python train.py --n_layer=25 --d_model=192 --n_head=2 --n_kv_head=2 --head_dim=96 --d_mlp=512 --vocab_size=30281 --activation="swiglu" --norm="layernorm" --norm_place="pre" --norm_eps=1e-05 --positions="rope" --rope_base=6760.0 --rope_fraction=1.0 --qk_norm=false --attn_scale=0.102 --bias="none" --tie_embeddings=false --parallel_block=false --init="normal" --init_std_qkv=0.052 --init_std_o=0.00736 --init_std_up=0.052 --init_std_down=0.00451 --optimizer="muon_variant" --lr=0.00589 --lr_mult_o=4.0 --lr_head=0.00732 --warmup_steps=200 --schedule="wsd" --decay_fraction=1.0 --decay_shape="pow" --final_lr_fraction=0.0 --batch_tokens=[32768, 65536, 131072] --seq_len=128 --doc_mask=true --train_tokens=640600000 --steps=8285 --dataset="wikipedia_en"
Each number is 500 + 40 x the weight over its row's rms, rounded and kept within 0 to 999. Layers, rows and columns count from 0. Numbers have three digits each. The size before them is the row's rms in percent of the matrix's.

# k: layer 12 attention key, 192x192, rms 0.107, rows 145-191, columns 96-127
# q: layer 12 attention query, 192x192, rms 0.106, rows 146-191, columns 96-127
# v: layer 12 attention value, 192x192, rms 0.0789, rows 96-191, columns 96-127
# o: layer 12 attention output (transposed), 192x192, rms 0.227, rows 96-191, columns 96-127
# gate: layer 12 MLP gate, 512x192, rms 0.109, rows 0-24, columns 96-127
# up: layer 12 MLP up, 512x192, rms 0.113, rows 0-24, columns 96-127
# down: layer 12 MLP down (transposed), 512x192, rms 0.0589, rows 0-24, columns 96-127
k145 093:500531471528503509472431506439506577443480528452451482545537603551500467505517508510451504431543
q146 091:525484507506581536456488533465481490544446464503506522462440500481450457470431597518497441520501
k146 098:528417458485585502474535510482507552458472573550483535459510491597520495577522540418496450534511
q147 091:453432512526490474491477471483541502468438524437519480475506463483480570512459423417509463489394
k147 094:509547505533498545560525532466536466416498537522437565495502458613468478556567427390495423401461
q148 085:534514487526525537480390487473498450500524524481421495488527399470516581446459478514512469488561
k148 091:478434476531494552513514543483472579568562483462483523476530473491471529490376570530478474566475
q149 103:520499421523499536537498462503451466458485486491520512543500554491518498517480512517537598517504
k149 103:497471501536481584476541531496543499450508518467498417564546545579490477479454485495494482488538
q150 101:438475481467563487546483491479550409522543537567484522591536528523510476484485531490541493489530
k150 096:492341503421520521545477517504505417464481461481578521551474479453452541508549524495454529554460
q151 093:523541416419517547485429516499425592456466568486533436522532512474548572570449534497497459525495
k151 098:518472443476509468532552445509525589473508533472496495519507467516514509520478467424548420516522
q152 085:450523478481529473410461484520495486451500462502513512489487488546512468500444521468485421529504
k152 091:532477395595549514506498522476512438466478527506505529480487547531504514512544545484506491511514
q153 091:506495544502532510521492484528473595551499468511397532503558408534534515525465550533532489435510
k153 094:451551530512504491521520463511476561526568486476482507523423486424544537603399454529509461531530
q154 091:536449501463546443487425476524525438445517548482514445473443452555451522454478512533512485428522
k154 101:544519529535562491464520505604482493507522475509481532517455546523531570537557509559444447468517
q155 088:505505512515480588535484467495481525465533462512458441495559498493521490596562531574459560485491
k155 091:538528561492474476488575510488553445462469531428478475474517493553595472508481485437579536448535
q156 091:568453569506522508520531584507502507555489535479497567492490518566461521506503501500515582533525
k156 096:483428533476566612518526519437496479511433440498535458488561485519407482487509509550555485428461
q157 089:460500410533446536545545487484422497557523448457493403543507476482478504572476563506494478430508
k157 093:448532527481410471532514474531486476496474531501546466500514415467477504504453531537512493467518
q158 091:462489509449611520442456501489475484502525532539510504529502519537521457481443543466554497540490
k158 093:524430526537539496516520516434535452509489549462516518520543483459499515534582479470541479501547
q159 099:457540493487490550544487583530404494463481421493492423437472462453441498515532514421515574537465
k159 093:481643558460452471564475543549486521480522553464483525508490521507555503466484470425518505544460
q160 095:484508484532401512468483505378418555454473504581529530454509420517479519460526506555540492459582
k160 101:497474459510465488526507456449528538435523505534491489485523500515528440435496506537504528481519
q161 095:495534541497476548534522524527562496512495514542470536578552597518479500496484532427526540564537
k161 091:528447467470508548387495549473491422502454534412448445550528512488469443469518511517506541466416
q162 097:525451459462449488486497534445542534453509520500449510479434441553556495530505542542467419515513
k162 104:481532483469562519566537486470507549493554534473492538458458484570546467606456447470461406537558
q163 086:533524464511547481504515509431489469486531555442503468507493522512508457479516453385479514539529
k163 095:512549534495542521555569459521520505553490526567510517558473502507590504545516528505492525475471
q164 091:479474600542511434507525483509524556485511467498526508512527494601563536571475458496478573467473
k164 102:426554576455522454486486515578549474482481470473460537544494501469464472461536423464491524488520
q165 091:488466539517510508518520490579489531498547521562534464518484449472424431462447532424475429520506
k165 096:448543516472499495540517545465494436435489512572452531473530518448460516442509506496541502490489
q166 093:583494496441507556506431513468494420520531532522535491501468438538518551465443527583444504496502
k166 090:496451510525469494571539470506477530468524521501530474489511493512554488478450477491472544575505
q167 095:522508525515552448477515462464532496518462524437486490513464510500473470489511449450529458542502
k167 094:553501540560517504522553536491513455530531477527477530448495525509570383482486448476528438491481
q168 092:464491535547515500456515529505530505488533430538483503539495513504517504486486504521439564511458
k168 097:472444475552477504483474516512562429422519554511498473532534453516484514488528528514468624526457
q169 093:502513501556553504499497473505441530503489525446501539530472475545532541517514486580498559589494
k169 096:531485521593584539449547484571510489490488480462458548523481492504531457507462478500510498522533
q170 093:489521516498441504504565458484508494489425506471545542478435530487584544455562519507487514511498
k170 093:510465465519492510473512494440517569479428521489477586420472490466478450493511503474491469505580
q171 096:476483478429460570471438504532500447438495509514487534456437485508524512536466520580520487500555
k171 101:466424479509548534535544482499501453485457575463435549541460534528487519518472546426510431483500
q172 098:519457478479444558467473453473460537481471473498536471452523483469441468607540486559532451458547
k172 104:513447505448456479492488513490463562563496511460501529558468523494459565503452504443549503486490
q173 095:505489519537457496490541507493456492518549524493425386472462501540516558512533500474561531496468
k173 099:528452551570465456534554522559464531517410537548456484555522443539495549472559557491436553581496
q174 093:508572481479449445485472509484527473513546534528472441546541538450468463470458470505547459497482
k174 100:522445482489510513537536551430531517551497487458522409484497468519515478443485466454480536464451
q175 092:465560461574463455501465539451514459541473532505521491519425442447523518459473424495517617507508
k175 098:539526511546460492535573539506445544520494450512470443535481456472481409429467519473526555482468
q176 094:506566455479423456453468440444494427418531529492427530518540478555494513519483509542540461435500
k176 102:472510472425552557525489470499503539498457514428502526568474534442453526486459504576510456502445
q177 099:534463529444417499471464533473467525458511516480559542467533479483484463571481495583508530524427
k177 104:607536523376453512502502541433444556459541474495491498499516487540429534515485475568521476519460
q178 087:515462564571518473491544437518468574502516494593453514458550480475559488476503470506528514489486
k178 091:484472442467515532518495528546507570553501503553460435518526433466516547422577454535506526531468
q179 089:494512535496547544467482529500516579507542471568467544567468497548443482504451427541481450479460
k179 090:485498495507546480561485545484474482481498488568504514516574447495450509567514441529507455587492
q180 093:509517470485471542503455471540527487475548504516554526589528502447475504425468502511484492508436
k180 096:468575461481421593481508605520535479574517498483472551445542513497515464457575475569573525428488
q181 092:470545487395490521527467514434479578523460534471513486434483562439556541543479477431511518526511
k181 106:577474584534521549476446462465456526581484510469495521519428514509467509457495570466473460527514
q182 095:483523533482485508429495502554480415478477483555450501477486532470467481440432572530523513512516
k182 095:459503492462461448486478552565490525512438583518589478491499530489443519465473464420490482486391
q183 093:461542491541557477514499396470445480349473474487523545495521496527523482490549463466573412529494
k183 097:537469445540539531488485495490559472438537444505521593505481544553521535473598484521493493591446
q184 094:531511462488541507502511508484553459473516515506501517586483468552422474486542462525522472461480
k184 104:506492446449464424511489507540518543521458564487543470541578491511514546506509451429512521434438
q185 088:503540515466453524531529441482445509451453506532497467389532535527559543453494549552535513553533
k185 093:554440535524434511475466460447457523424464499489493500470481508566508459521566492524523511470549
q186 091:506575463573523494508467517495558468479454545498533542533478428478482509458531485473509475552449
k186 089:538510470593460532472546557460527473451574483478452542481525551538514502476479466556471472479495
q187 095:473486520552487531531439541527447514525573489488453554542567537461486510471426529458558506547481
k187 100:462459561495552496494527551527500465489508466433423485552506511492440470443461500442521508463509
q188 090:520505518534438516549438529469490473465508551545574484469530503441563533474530527439401532590508
k188 093:537525400488528524468515438473415556523463534557532440465481552463552532497526510501554490473549
q189 092:459467497573448497488454544454578564513586519572512518484470497503529535476498571589496496483489
k189 095:430495536411472496511429477469531557435495529510477510479520505517474498581450485410429509500531
q190 094:471489543497524530526555413544547585473415505488504519470477533501605541453461506461510496550456
k190 098:534447495627499576434456399499492494485430507564520494477524539536593558520491475534482513481490
q191 092:517500496469461532456511465517517586478514486584528537497476533530501495462565460466562519492507
k191 101:529512521422552470477491488553542530500536423462465512545489531446527460503459417464523546493508
v96 107:526492500503423468510471462483541478501487532453497441423540415481489602466437456490505476503418
o96 105:495577580456536462434491515502528542498616531542391550601447518519511526481504505479505528551481
v97 098:516479564509554521595519438500510582438510470487467421501531506463521474552545476526433448465530
o97 096:480496463501481566469502486520506477554472482513573533491520504550533530450552503484481504512542
v98 110:453417488493510483464491460488545457463487564465499480503560601544480488566508540487459481527509
o98 110:478507515455474534558473437460484533535543424455508446594478464503528516454546482517481508487525
v99 105:485537498534526557482510495470506500417477559503396472452567440507413534451474532471424489498458
o99 109:557491567453550485534487523551500494553566503497506561480484567523511428470508486517565455534542
v100 098:487542452538577504495541544476522463487548479522502465518499503487556452482487461464516528532523
o100 095:509469560491487504502497543444439538480511531484545445540476573474491576512481594487503414521493
v101 105:550534513452439518548485464560460487481495581444510546504471521512539564456498578520502474517451
o101 106:496552491584526516479494541479496531524522430500549507528409499518493505584476470515510457502488
v102 093:554464520560559443514522485544452496497472533547570515449513486524524525537511477447486492468479
o102 092:499511535490459473466472452464475581572492480420460536526496539480448444550537435550460561455491
v103 095:418532538489610493513527397594547492511511474515522504523531570510508438490446430548493486479497
o103 094:521613525501475505513532519437431474465477522452483482461446478480518562531469526429485565601488
v104 080:473535484506485542528554530474518461488519540450507584495491494486513502469528471512532436461562
o104 076:519453514484501460484480528485489547491536541516505407490611512507536561469452484432546479483501
v105 112:498533529534538518523486494463523491529487486558514535492496566457458479442451497447391437547550
o105 114:489537513492493536441527540460451490554472578492508463491532475564481493532453489495525549498435
v106 098:512445508518545491515528534440513485463599489462443525545537564491506547586539580473482533442489
o106 100:539517416439484581432469546501479446478472431551535437469446484424547474462497426555492461501545
v107 106:487502554456464460481496475481467503482488517515487513472505417468559520547476475470504505477461
o107 103:505498518529532515531536524480551512549442445496465516529459507567551485564523473467501436523483
v108 101:450457479510414525552467446474513526516513527458507509431610512454490510570544534476459508525520
o108 098:480426514475514507548533509504474484410517461527475437629505514471594497528549514440473434543524
v109 102:500539537521561443476494500489540478557449512505515506509430442508531498499507486514500478547576
o109 099:545481487487458527474514475563440595439524474467522482485530561522493419512503443532548518432507
v110 095:465512557542467524500499528537560476517585490523628502511587477459531483486415435528505497491455
o110 094:579466464509526483470549453450475549479451541411487535543479500471488509452481578432576587478491
v111 105:480499439450506565484506572534476436502478513507522555510459562503444550472585475512501489558529
o111 108:478515514563510439592530422492473552483457566441504483515421507456560501551450473496515514534473
v112 117:493488586460545486495527502478472456485469555489511481499485526459455491579500471428486568527518
o112 120:523519469489510458494485487439538548471506469425552509510530470534460527414493455580421512559464
v113 107:495532504475502599501545530485457499485513464432469503470446506584523484521475572425540539464495
o113 114:478513473440457470549507490505517464571516524530508483484551470397481481502559526477434457521450
v114 099:556443451593499450465454482556523504530475499482570477455503504458549458525444469491600482455548
o114 100:531503516475551546542601571499513525519437512519492486446466487550500448537543498468482575459408
v115 104:543491494515484475442461474460534473488517509525424500431497531515454482462542418534492488511532
o115 098:522484464524458577565463553533462495528511523586512502577462504546467557445488499522491485555503
v116 099:489494501569511513472540461473465490539561554514512492528487418449453476457532509475586520423443
o116 099:579456527500491423473553427535483442454453441552500520513572550474489540487440534447413506528528
v117 101:510504499496499499475500499533494510464456527450510536517487550413438483473507514490518518503453
o117 093:465455530494422530448498503441487553540493582555445461418434503504477544544481505499470510467490
v118 101:488423518502510494489487437615551530383442515462461530455536417553503494510509466497451480492515
o118 107:521528537383531498542510583470508455486507462518475426507489467593416531512530516451505504438514
v119 115:431504537477458416504493597510512518515492543470515493550569567445606472509460510478517486444484
o119 119:500445446479523488515534504509492500545509501489504491523482511496538506477492502444486560565528
v120 101:480431429575475501487486544495518527527461444465472476487506456578472487512476568551437449538480
o120 096:482520551470488464511549498446520497494463520540453510515457542438525543509453466521493519499503
v121 106:535513500472460535524499522468491562495456546479501441549511450548423533469571451502453465493502
o121 102:467496501517480514485574502496493458515531427545479564511495512441496563485451559535510574554517
v122 099:505466470520556529468460478572496489531470454481585498507549506520375554493483427518540440533526
o122 089:560560496439528473540485471434568541471576512522444507492395425449428466470539457490455538467497
v123 103:498468446442581481545503488569479468496542476530511492515500524507530523470517456453427520520455
o123 102:500464567544456487518501485478570502421510448432481514558537517457483505434575536473480478626483
v124 110:527516456490485482447599448467469528468477580509527533511480527479495450477578486464565532411587
o124 112:486504532490517481459507527525502573495490535540425481397532464499491456562482479589510477478531
v125 102:470549566476570511573497495527481579488497544431498430524450501482433522469526457552504488442474
o125 109:469478521484447465510479540513537553442513514557470487468529485454463508503459565492515563511578
v126 098:495504451539441535473516493524513486479614485441474483514502490478459477578401548489536531489603
o126 099:458463446490550521556483451418534485525445503505541475440553505461569523546560453430508489413518
v127 094:474482543523513523470528491534553506522571470499544567443462497531412509460462577487500474495461
o127 088:572491479459464483602585582412403435465487535483489508482544516428496477514489448491489516503494
v128 091:560518519530549452558487511439531485442547506527487446540578517553504450516511416464483491529523
o128 089:497483448444479586453550456479532486480474501487500484537465438527592555457525510485464563445529
v129 100:555448470511509510469495539514519439474526478489438504517452555530507523508520452437525502450524
o129 099:433564488541454542583498517530476530489527446535456559478521514476486542459543558443502491541453
v130 102:532510504505564467532473493505527460572554440507500464488474426512548562502530467411484470443476
o130 102:522519437529509561497461503559524456481540489470496453522474538474468509512444459454538583553510
v131 095:412498512456479524545398535566521524541445517568564508535565489463495456515449473456521517480515
o131 091:484463482511529470442534535494501505422453543514452589489477525541483559486503558483543492475424
v132 101:484411489487559453469537470470482457400463488445451460494550450509478508552469473528542535560523
o132 096:530496500501500551544396448465530527492478503499511597551529494532515410497620491487490415491466
v133 097:554468505436481442442496564427459425546568528501543453447466490479504477544515584515530555508478
o133 095:429433413505511533485526566466463526472398401527536524536540523462444495504511503496510564474568
v134 108:511445468553508443531499482423481498506533501463598503545443608499514546555570546480491496520522
o134 106:511457493497517589444550530513431490514443500521440466455541457470431465539447481600597497430512
v135 100:498525537461500558525511520496474549445575516460511531479447521465465557447426509521517458506520
o135 099:558466472499522513506429469574501473437486480514468543482469488450462479423510447438519497440488
v136 101:502527534494448436510471454535506448540461502493581487518584448466523566474488477426383538493492
o136 099:563461512543508590505514564471514485510536471535519534535474459465555483418506586472548563473445
v137 103:518523494530485409488539510516482552555540529440512572496492536498522528458500538493509415515533
o137 102:545475476527458547517522557499462456553571541555509466494497471472540493596421414512496553480420
v138 103:485477492497521504469509506533597449414549447482413546522513425469506555510522461472506490507517
o138 098:514494415435506531509447442542537487444458494504549495477445466520454502547542507428522502577495
v139 103:496512480517524576476438455480511435525463497564536487552446575511585521483530494490478484516574
o139 102:555457548522504533493496528537520542538466456493481494501491528497463424511523568496563544481428
v140 123:502465535498592505449439452521485472505493496532459551427551520525408486536477485483491489513497
o140 115:475536450543521455525507532503517499510564480476488414571470450542476481452506501506508432497490
v141 099:597528536510484484477521463496557496502474601429466508523502412515414538475468480576555474523458
o141 097:488526514533504522524422495496553549552613477546493513566499532456527456496562431477481498478534
v142 093:513487554530520482602510532367454510480416520529495485563486471504469459516533444478525504515517
o142 085:494489531437485531440464450458496437536526579529575565484603523544547529492510502611460482516545
v143 095:535453534535493569489444569507507455503454478573502583495518489503538531594515496443456501409462
o143 099:517508452528510519477479487498549546457501565515491464492494477463483469464501460458540486553508
v144 105:533481469544500440431475507536492481536474509499506490548501541523501450557484484529483537521613
o144 105:488504543478524516452557467529489587491486564515542422483520470582534543499453442473521517428431
v145 096:439543526513428578491550492502469518541474487448536496527532452449469513419491525538481472470507
o145 094:500524557492570490532471506458465556523517451578463462458547488515527527513428508419531455488496
v146 102:527460464518517545531532465469491500540535472377570429508458512519463555481454516528470507500466
o146 105:512542490461544463420487480552503483458401514528536515452505507463507491548548491449505528479432
v147 088:515485512460521534464531535511521443541573513495508512522519495578493538479476476515495505474544
o147 083:474543457560434455534464487437473557503508539564526517511523478474490424527517485492498552572515
v148 096:501498478521484483516474478427502562549503472530549468545492518557527532449404430442555511494543
o148 092:524563512494521498417530496502472458530453460471459506448514552508417566546463494588476476439479
v149 114:424516521475513505525497427458495494553450495570480449509469533500441507529535508502495453518527
o149 115:529495481426505545529518462542505482485559519495517539443550489491501528467476578539487500460595
v150 100:492530470507444488519508567526489527441532468513472517453478508450538470518486484501447560500385
o150 092:475492485541458539488464450452491437479500530464494484428502468499572500458531493512533479491471
v151 104:590497446455537449477514510528549535551493542449492519493472542539468460471467503498532582552513
o151 107:500466593472425511504470479512524476423449411517540433463460451455593558530508539544463442434498
v152 107:471474447492534475500523469493385432534448533449555476472523469438486522534475525497471509453485
o152 109:575480556509475517450441520475511582470534499532495516510567505458458485466521592534586546460494
v153 100:497506545501521494494509543485533475507590488515468479417552462421482490443571515467540449531454
o153 100:528477476555532524544496520510488515498471488459567560552498528512569446494577457434480531541517
v154 106:489541476550555465516430493482564552551452454511571543503465448554489631566499474477454469496450
o154 106:533555558430419495482568506514527491409485506501510490536523573451508508545488413503487527486554
v155 099:500474542426522549475554474515537511532495451503523499464487541444473552540552529491473525537500
o155 092:464491475540464527532457519487454497459449502455455481542475487511508525418528487433498496602508
v156 103:470479556562557460470536547537478458470473544447483430451479549569501399471472541518486514534447
o156 109:584500493429449522518588493445493502517558559509524494520498451474466451475480450516551505474528
v157 101:495497465535483431546492525533559483506606505464466432483474478558593474462499499512458563535484
o157 105:467527452537499511487468529472517507552470546455616520516485489423497457531476460559528505455515
v158 097:545442492485409465513524446538513490474429503541464508439535476484551444458518427494481524550500
o158 095:465489541502478527527514538432564576510512535501547477498448500477515462479473530506481552477550
v159 121:487453507437491488380494497510500460511507556500499521468474501534521493546543512458564549456568
o159 128:509433463488430456503502472467504540505432414514555466435507496472484449583442465519466514399479
v160 100:452510547448486478562489507522451479529475483479488418522498468439480506525476522523459511481501
o160 092:433466496526512461402453472531521548485528591492456545537453523497523572466445514434482503547534
v161 099:560468485473484527528480523470462480520492536442543495487498492474493548448511465498458459448510
o161 103:501513476538518455484453536488538486499531492514459483520479481492481455496546528526511573486464
v162 097:594424491500493469541529549468449502523527513445534465548522463484486485498496481509532444546490
o162 092:478471477563512562478454443415552466573476546551536555499495494501517428494496446465524519520419
v163 096:531442499493505432505551505495558565515562515462526463455569477524505443455457455503441528616474
o163 085:580432507490510534528465467460475431494438484439431492588433518564499527533496443488438498436536
v164 098:545532492499524536513507464470464493537549555474528546448500473484447495557433467423460462514551
o164 103:516523490531479449465504524472520434462485466490534470563457530511501512410459469490501459598481
v165 101:528477501493538454466551485456525475537523507518455472479496440513465511481517527495451445460508
o165 097:550499493507489499518451511510519505478472491461505513486425500539508567578464444498476484451601
v166 107:490505475503470585566500504486529483536486509519537545475445502499529496512478564514477507441521
o166 108:457475558520522408462500460550426466504481533493447464529520484484422467519491564456470476482474
v167 105:529474463482491492445522479465563553475540530489449503506495485550475536510431459479459489518510
o167 103:517566541437464514546520527461530480486447459441463488479464539476550516517546476483456549511489
v168 101:510517442475552516428444563553538511493435503519491511507478410472535475464522469545461455522533
o168 097:461453467526506439547580524440541562423502499439528465461461500538497483563462466457510515493553
v169 101:566465575594476436483420526520462504459509464437539511540510469498512463463524540472513512489525
o169 108:485435422501497453497505551508515473454501522521531408450478555445542477570438471507466492488481
v170 106:449525551403526549502506461551507490453564534490507446508523558533481574445522456537483498524472
o170 103:602599517546524503511493531485477498529492470528520543522480423515410496456423496545450519445557
v171 110:529523466561483501503441451479518498454536455518465495492492486526511472523513477559466438458494
o171 106:498536405575475536479540512465497486534571532529506497535485503499508506436496447467514493572495
v172 097:424489559528519567482567491556472488514450560444479513508522503437412506512525517491499480486611
o172 091:536461539483566418547454493520517512447509526540459559485489402468484459521524538536537479522549
v173 099:468479539508506522478541489459587506464499447508571491563464427544531478522539510459480539407530
o173 101:554499480516466500494439502487524555593425443421477513497529549460523554515570554511506524522469
v174 102:488516468541465569459505538447432470486529606519507421424483431501551454469559542489539571438479
o174 107:565468468513494405504567515500442494494506428543413544577525531543525500459466495481464505437517
v175 096:486541534504501520474500504464549543561450469507460483517570538469462521492434517507532402500431
o175 096:462513506488485513485564561500531453487563511502536509426499469519511474456542453488501530519464
v176 110:437589465516490484538513473527478483515486510487460433513547522420433524490482492514545438537460
o176 113:517498463536492481501422484521516527407571456552500522533510481536583484435520522462485535530487
v177 106:489518582624517497524519517473517478539470528554534489536476497479465521557510417536455494499521
o177 104:560495485452494450470601426489478511486516565459488504483495512444475485468536518512505489515541
v178 109:511502482435518619514509575485520511547560496507547484467487523533493558444549549508462502461479
o178 100:442467524513532483561514488455477525494499497529526463485575492413456483433396459433549544532512
v179 102:537456545532539543487391532475505453475500393488547508507533516489550498465528451524518476511518
o179 102:518540472505507520491485494509525416423477554545475421505433532506517511558472585463494521488556
v180 096:525506466576446502498398515572479496494485403481434560469589434553532465502602504463462467494467
o180 090:506495511487527469542526549557489500515532553508540482491440484485503534442523574464432536533507
v181 088:416504461447521511505536440501541446499559484497559453493517401479516549431544428494511564519449
o181 075:557453525569506490496475566404480448496521510459469523494511522518462460504538550441534461571470
v182 100:473495473440494495513481525540498495508522516455541509490516438486519491501504482523477496498478
o182 106:471532452484531499575533477541498527406483501439481443442515511505583573471476478487520504540467
v183 106:542523563491454539494504518462479483477418455510511531505530478517493393355432541489579505473463
o183 098:429577495521513452444461496520481529493514501548503544466551471523478547519509571509476444559462
v184 099:544468497552546468491475475456457538461497514457532457442502452506405418622435491520528455482513
o184 090:464534500494471504483488488466540447498434446468542484558533473517541476451523497540466519401545
v185 113:513471496465505533449467457507473469496491499548490514462439501479464538536521509530493514532464
o185 113:488527565542481455506484520521591475470512474486511482574536518519507488510408477528496478468512
v186 107:487454488556523556493513535504493477568518460525538441471510441481506531490522457455484538506457
o186 108:586413542427454472496542508480532484475452487465507524497470550495450479469555525482470532495538
v187 102:495500548555455503466562512490538509480446467477534468532528528426537502487502510451504525576523
o187 109:550486481449503527498489476469439589514560554519563565541449530475501628465439471525532511505475
v188 090:402463538509479486479500467505483516442487470500494465554482510527456550533473551540439463564542
o188 090:582535453408504526537477517509500460586515458511537578519488560496473569502548446520488486431556
v189 102:480553468512458485450488465497480492447489563425439453460525466566477470438467467447474501522467
o189 097:517468524522516493524450517481526503525491483552588538559444535488425584606562519502597478556488
v190 103:577466497563496524472474454411444540543540454507534449459444532510485496508494525500464417494546
o190 103:523457575437529505468519562520496485587532546544529493557532504463465522506483409458537495481412
v191 095:539521530441504458503425419471376523459530535556456506478460476516535476546496475425512521457537
o191 096:460530448561514482456535483492520504516454389466474491532540511514484450466474527508449505554474
gate0 087:468527522546466503447503537489512540507493513584476528466522403550498550461545512440506497501535
up0 085:472532487480491541487483563540549490538517538566459500595573541513480529442496443527560498535528
down0 089:466484465504518481526526508454488580442491558508491493444488453504502484512531489435452473469537
gate1 096:453506470494499527459530563439487474503513402454415490493489479503520464539511441483525549541528
up1 095:494508565459492489458535546534480503449456583511523411496515455450497550478453544573526461562581
down1 097:500521543533489513527469484445452451542419398433499515490566450503493482436538479523551555506508
gate2 104:512466476426434432420491500489465542518505539530570504445509534415434496491489513490472549475464
up2 105:576495522457483485513581527577574571515553483560481498523493521498508427454471519542497540532555
down2 105:570527483534516472465556492520563415509514548479413410572519499483543459429511479449505457549463
gate3 101:517500540597484432508532445501574498570439556505510485525523445505507507500508503536415468513496
up3 099:440527537525453458513550450458461492481582449543497472549497487496459434485504543466559480469487
down3 105:447413458456555497477470495491498480461533506553471516453431506502451468517525487603513531457434
gate4 102:490501456481474448509518519504455471453500477523459507426507451518442504546492540515485488561487
up4 099:488487561490526497453531474518461487488519453533498543458491523470554449424460465485504437522465
down4 095:474516521457453464479482509550524503584463421506519534497494535500468586496484580510463454479502
gate5 091:445604487495484505582561452468472532416521503513506443490478496511496542478473475487503559511475
up5 087:503507529535430494514545514517522538455531485516496505443533552482476563467513480503443497529517
down5 090:518497554461501548403469518508498432516532513495497466595581448476489554467517529467468570513544
gate6 109:471566472504494535549478466470476484513487541529515469511434446438460561538495482544489505483500
up6 105:478510561507542534533521484432489478522490485503531418468505476421533438444490471479502507475532
down6 102:499452502504520417502480518457523462466479479480450446487508497540514490450526489434502475568512
gate7 093:358494468554498382496517522520486500506450509512510525533486535439565516504496550499529491437491
up7 095:547488477431598582460552456547527523491499442441543521506478502443531569515525504461438527542463
down7 094:488563441474522541507490491525504608477470551545495467464545538485464472439476439513499481468513
gate8 106:527491526505496427470472481446433478533455516492495480501514460512446493513443486467539516461474
up8 101:508527540411513506549524502606489535496462515426500548485486533528491440512460496489529495528508
down8 105:511591474482476502509508446504522428499482464539538442504536458492551479519503437468484505578495
gate9 105:503481512513448437478529479514534450530465487513551447451454558551539524496538421495531500421470
up9 103:527478515495485376469545485472533467479507528453533459451441538461511433472503442478551509445443
down9 106:488519517451524527480421477458480570471456495492585423511497510503572505515489497479524469471545
gate10 110:479437558482491570496475517509442446534519451496477381434460461517480530496446572454465560471495
up10 114:483567510469551501489554475487512466461462477484493447543479485607517488499531501456505580478427
down10 110:516505524505469542525481404490494489524486466521438577420533532508504471538505492500502399490510
gate11 096:498496568509431463535463551521541444554487462506542546476474448547502478486543449568538420484515
up11 094:496465479511482510501532442547464457495478483531545491497506487470532471408509544486495497515544
down11 093:490550535486460542501467518523533530482509505581489507410519463527563451558482482486486515545541
gate12 105:464443474560479470494533485442571509536458451506566526526519519469441491557526487461487548557509
up12 098:519556498392444466547488544459441458486515565503481481536469528530504452499497551494467488475507
down12 099:497560486452542558531481499521499545476504467590528542474483473479454458556487506470482495491470
gate13 096:559481540504562499521533584472590367533504482561489420508494506464485471513498558459465512515499
up13 101:465551466459496437547502486535541468543472452507492510453553488432504541489500494506473414524509
down13 103:565571444575525507479558541569528549485599469470505487556469522428577502447510442525453555483470
gate14 105:512516476483502514515512506513508484567493499518454467465424467505495515522441463506484506452473
up14 107:514574446447501513482483549467609550445505559476524476542511517401521536531490501489504568534506
down14 103:485382494513447528541490492468537450476501498478481534529553507508520523497436493519537465490530
gate15 107:491549517492531485497562541499463501496536520581514406477524512424507522499524487445469513469510
up15 103:522490557495516535507524459484528470452515435553526441500418420502502431569629469559541546475484
down15 102:513473483553479454505501496481540475516515476506452568509564537564534566371473446492498467488461
gate16 108:491518441432395526507495550457499558565543515480486435464511421449499543468477484510489506543467
up16 092:447536466479534421467444469470484452574475512529538510505520514379491436543482493427516592480501
down16 099:589427523505490543445537475507488465512491492485449540533518538502552508545516496504574493531485
gate17 102:492497499493526495511457553537451515530451470463520541494463528448532434448518511461504424548491
up17 108:552427420507455457540454553481562501477526462463550483554455528508512485494465413481515498521418
down17 106:519459528494540449548469424462469484439473563546508378464493475438468543492502478534490526519452
gate18 108:495466477540503436517477512446527590484483549481425525444533446506448560521442526515507405536470
up18 099:461492523538521492446464568487437502542486596521517436427481445508519538518450464497580538460564
down18 099:526520569483523501555462460519555581501452462549470494473545503471450445495466557518500398502549
gate19 097:451494517591542495519447562530528545541495584545490453540581567517456482419488464439514528499515
up19 102:463482500509542500576540488515545533564544491568538492574485448554512533524441510444436519516540
down19 096:506486488479529504427490489474503550563457524511499458457456505556480588497528523540543476507430
gate20 100:517535536579475543530473545455500500493586520547377515495473442541525518527576461526603483533468
up20 101:561467461499504515566495488538480429469523487510449435440435445483486508453506496487504527496477
down20 097:451471435429454488457535527530512438395509465499498476532488465472492451518559499430505476479468
gate21 098:514486520537465468532463499514514554535533475524530515482614554546558526566523484461457528524516
up21 102:462500501583520566455519462524457419445502584526469544502462504501482508471504523467501485505449
down21 102:484475465508499468412513463456491450531560494485509538437468514583430515543480488453417475447524
gate22 099:524511497523454510447432544637500501512527510514498489504572487450535498553498538552458453468513
up22 097:496510504479518496557494465537552505553470537466482551471454533484508554550479503511555558508491
down22 099:437511540459471498539505537600467487420509510529488470512511393476573498534496542504489514511490
gate23 100:495357436531483538486450566447552490495497486436443525497493445491433560571504521518526501469450
up23 101:502571478500501483544521513538461525508499486478520550514521445394467476487502532495483528537503
down23 102:484529473461467547454507486562501473419521509550432577495551547509513564500472610498477444561483
gate24 093:472522485432470576467482485469411494527464456508497476490514425488464483462523470538468466494485
up24 093:528494487566495409465470502508535470506472475510445517466474540533500509518589528429549529467503
down24 092:471506457485541515493471476505522512486484468478551461538564540389498535461449456620507477544454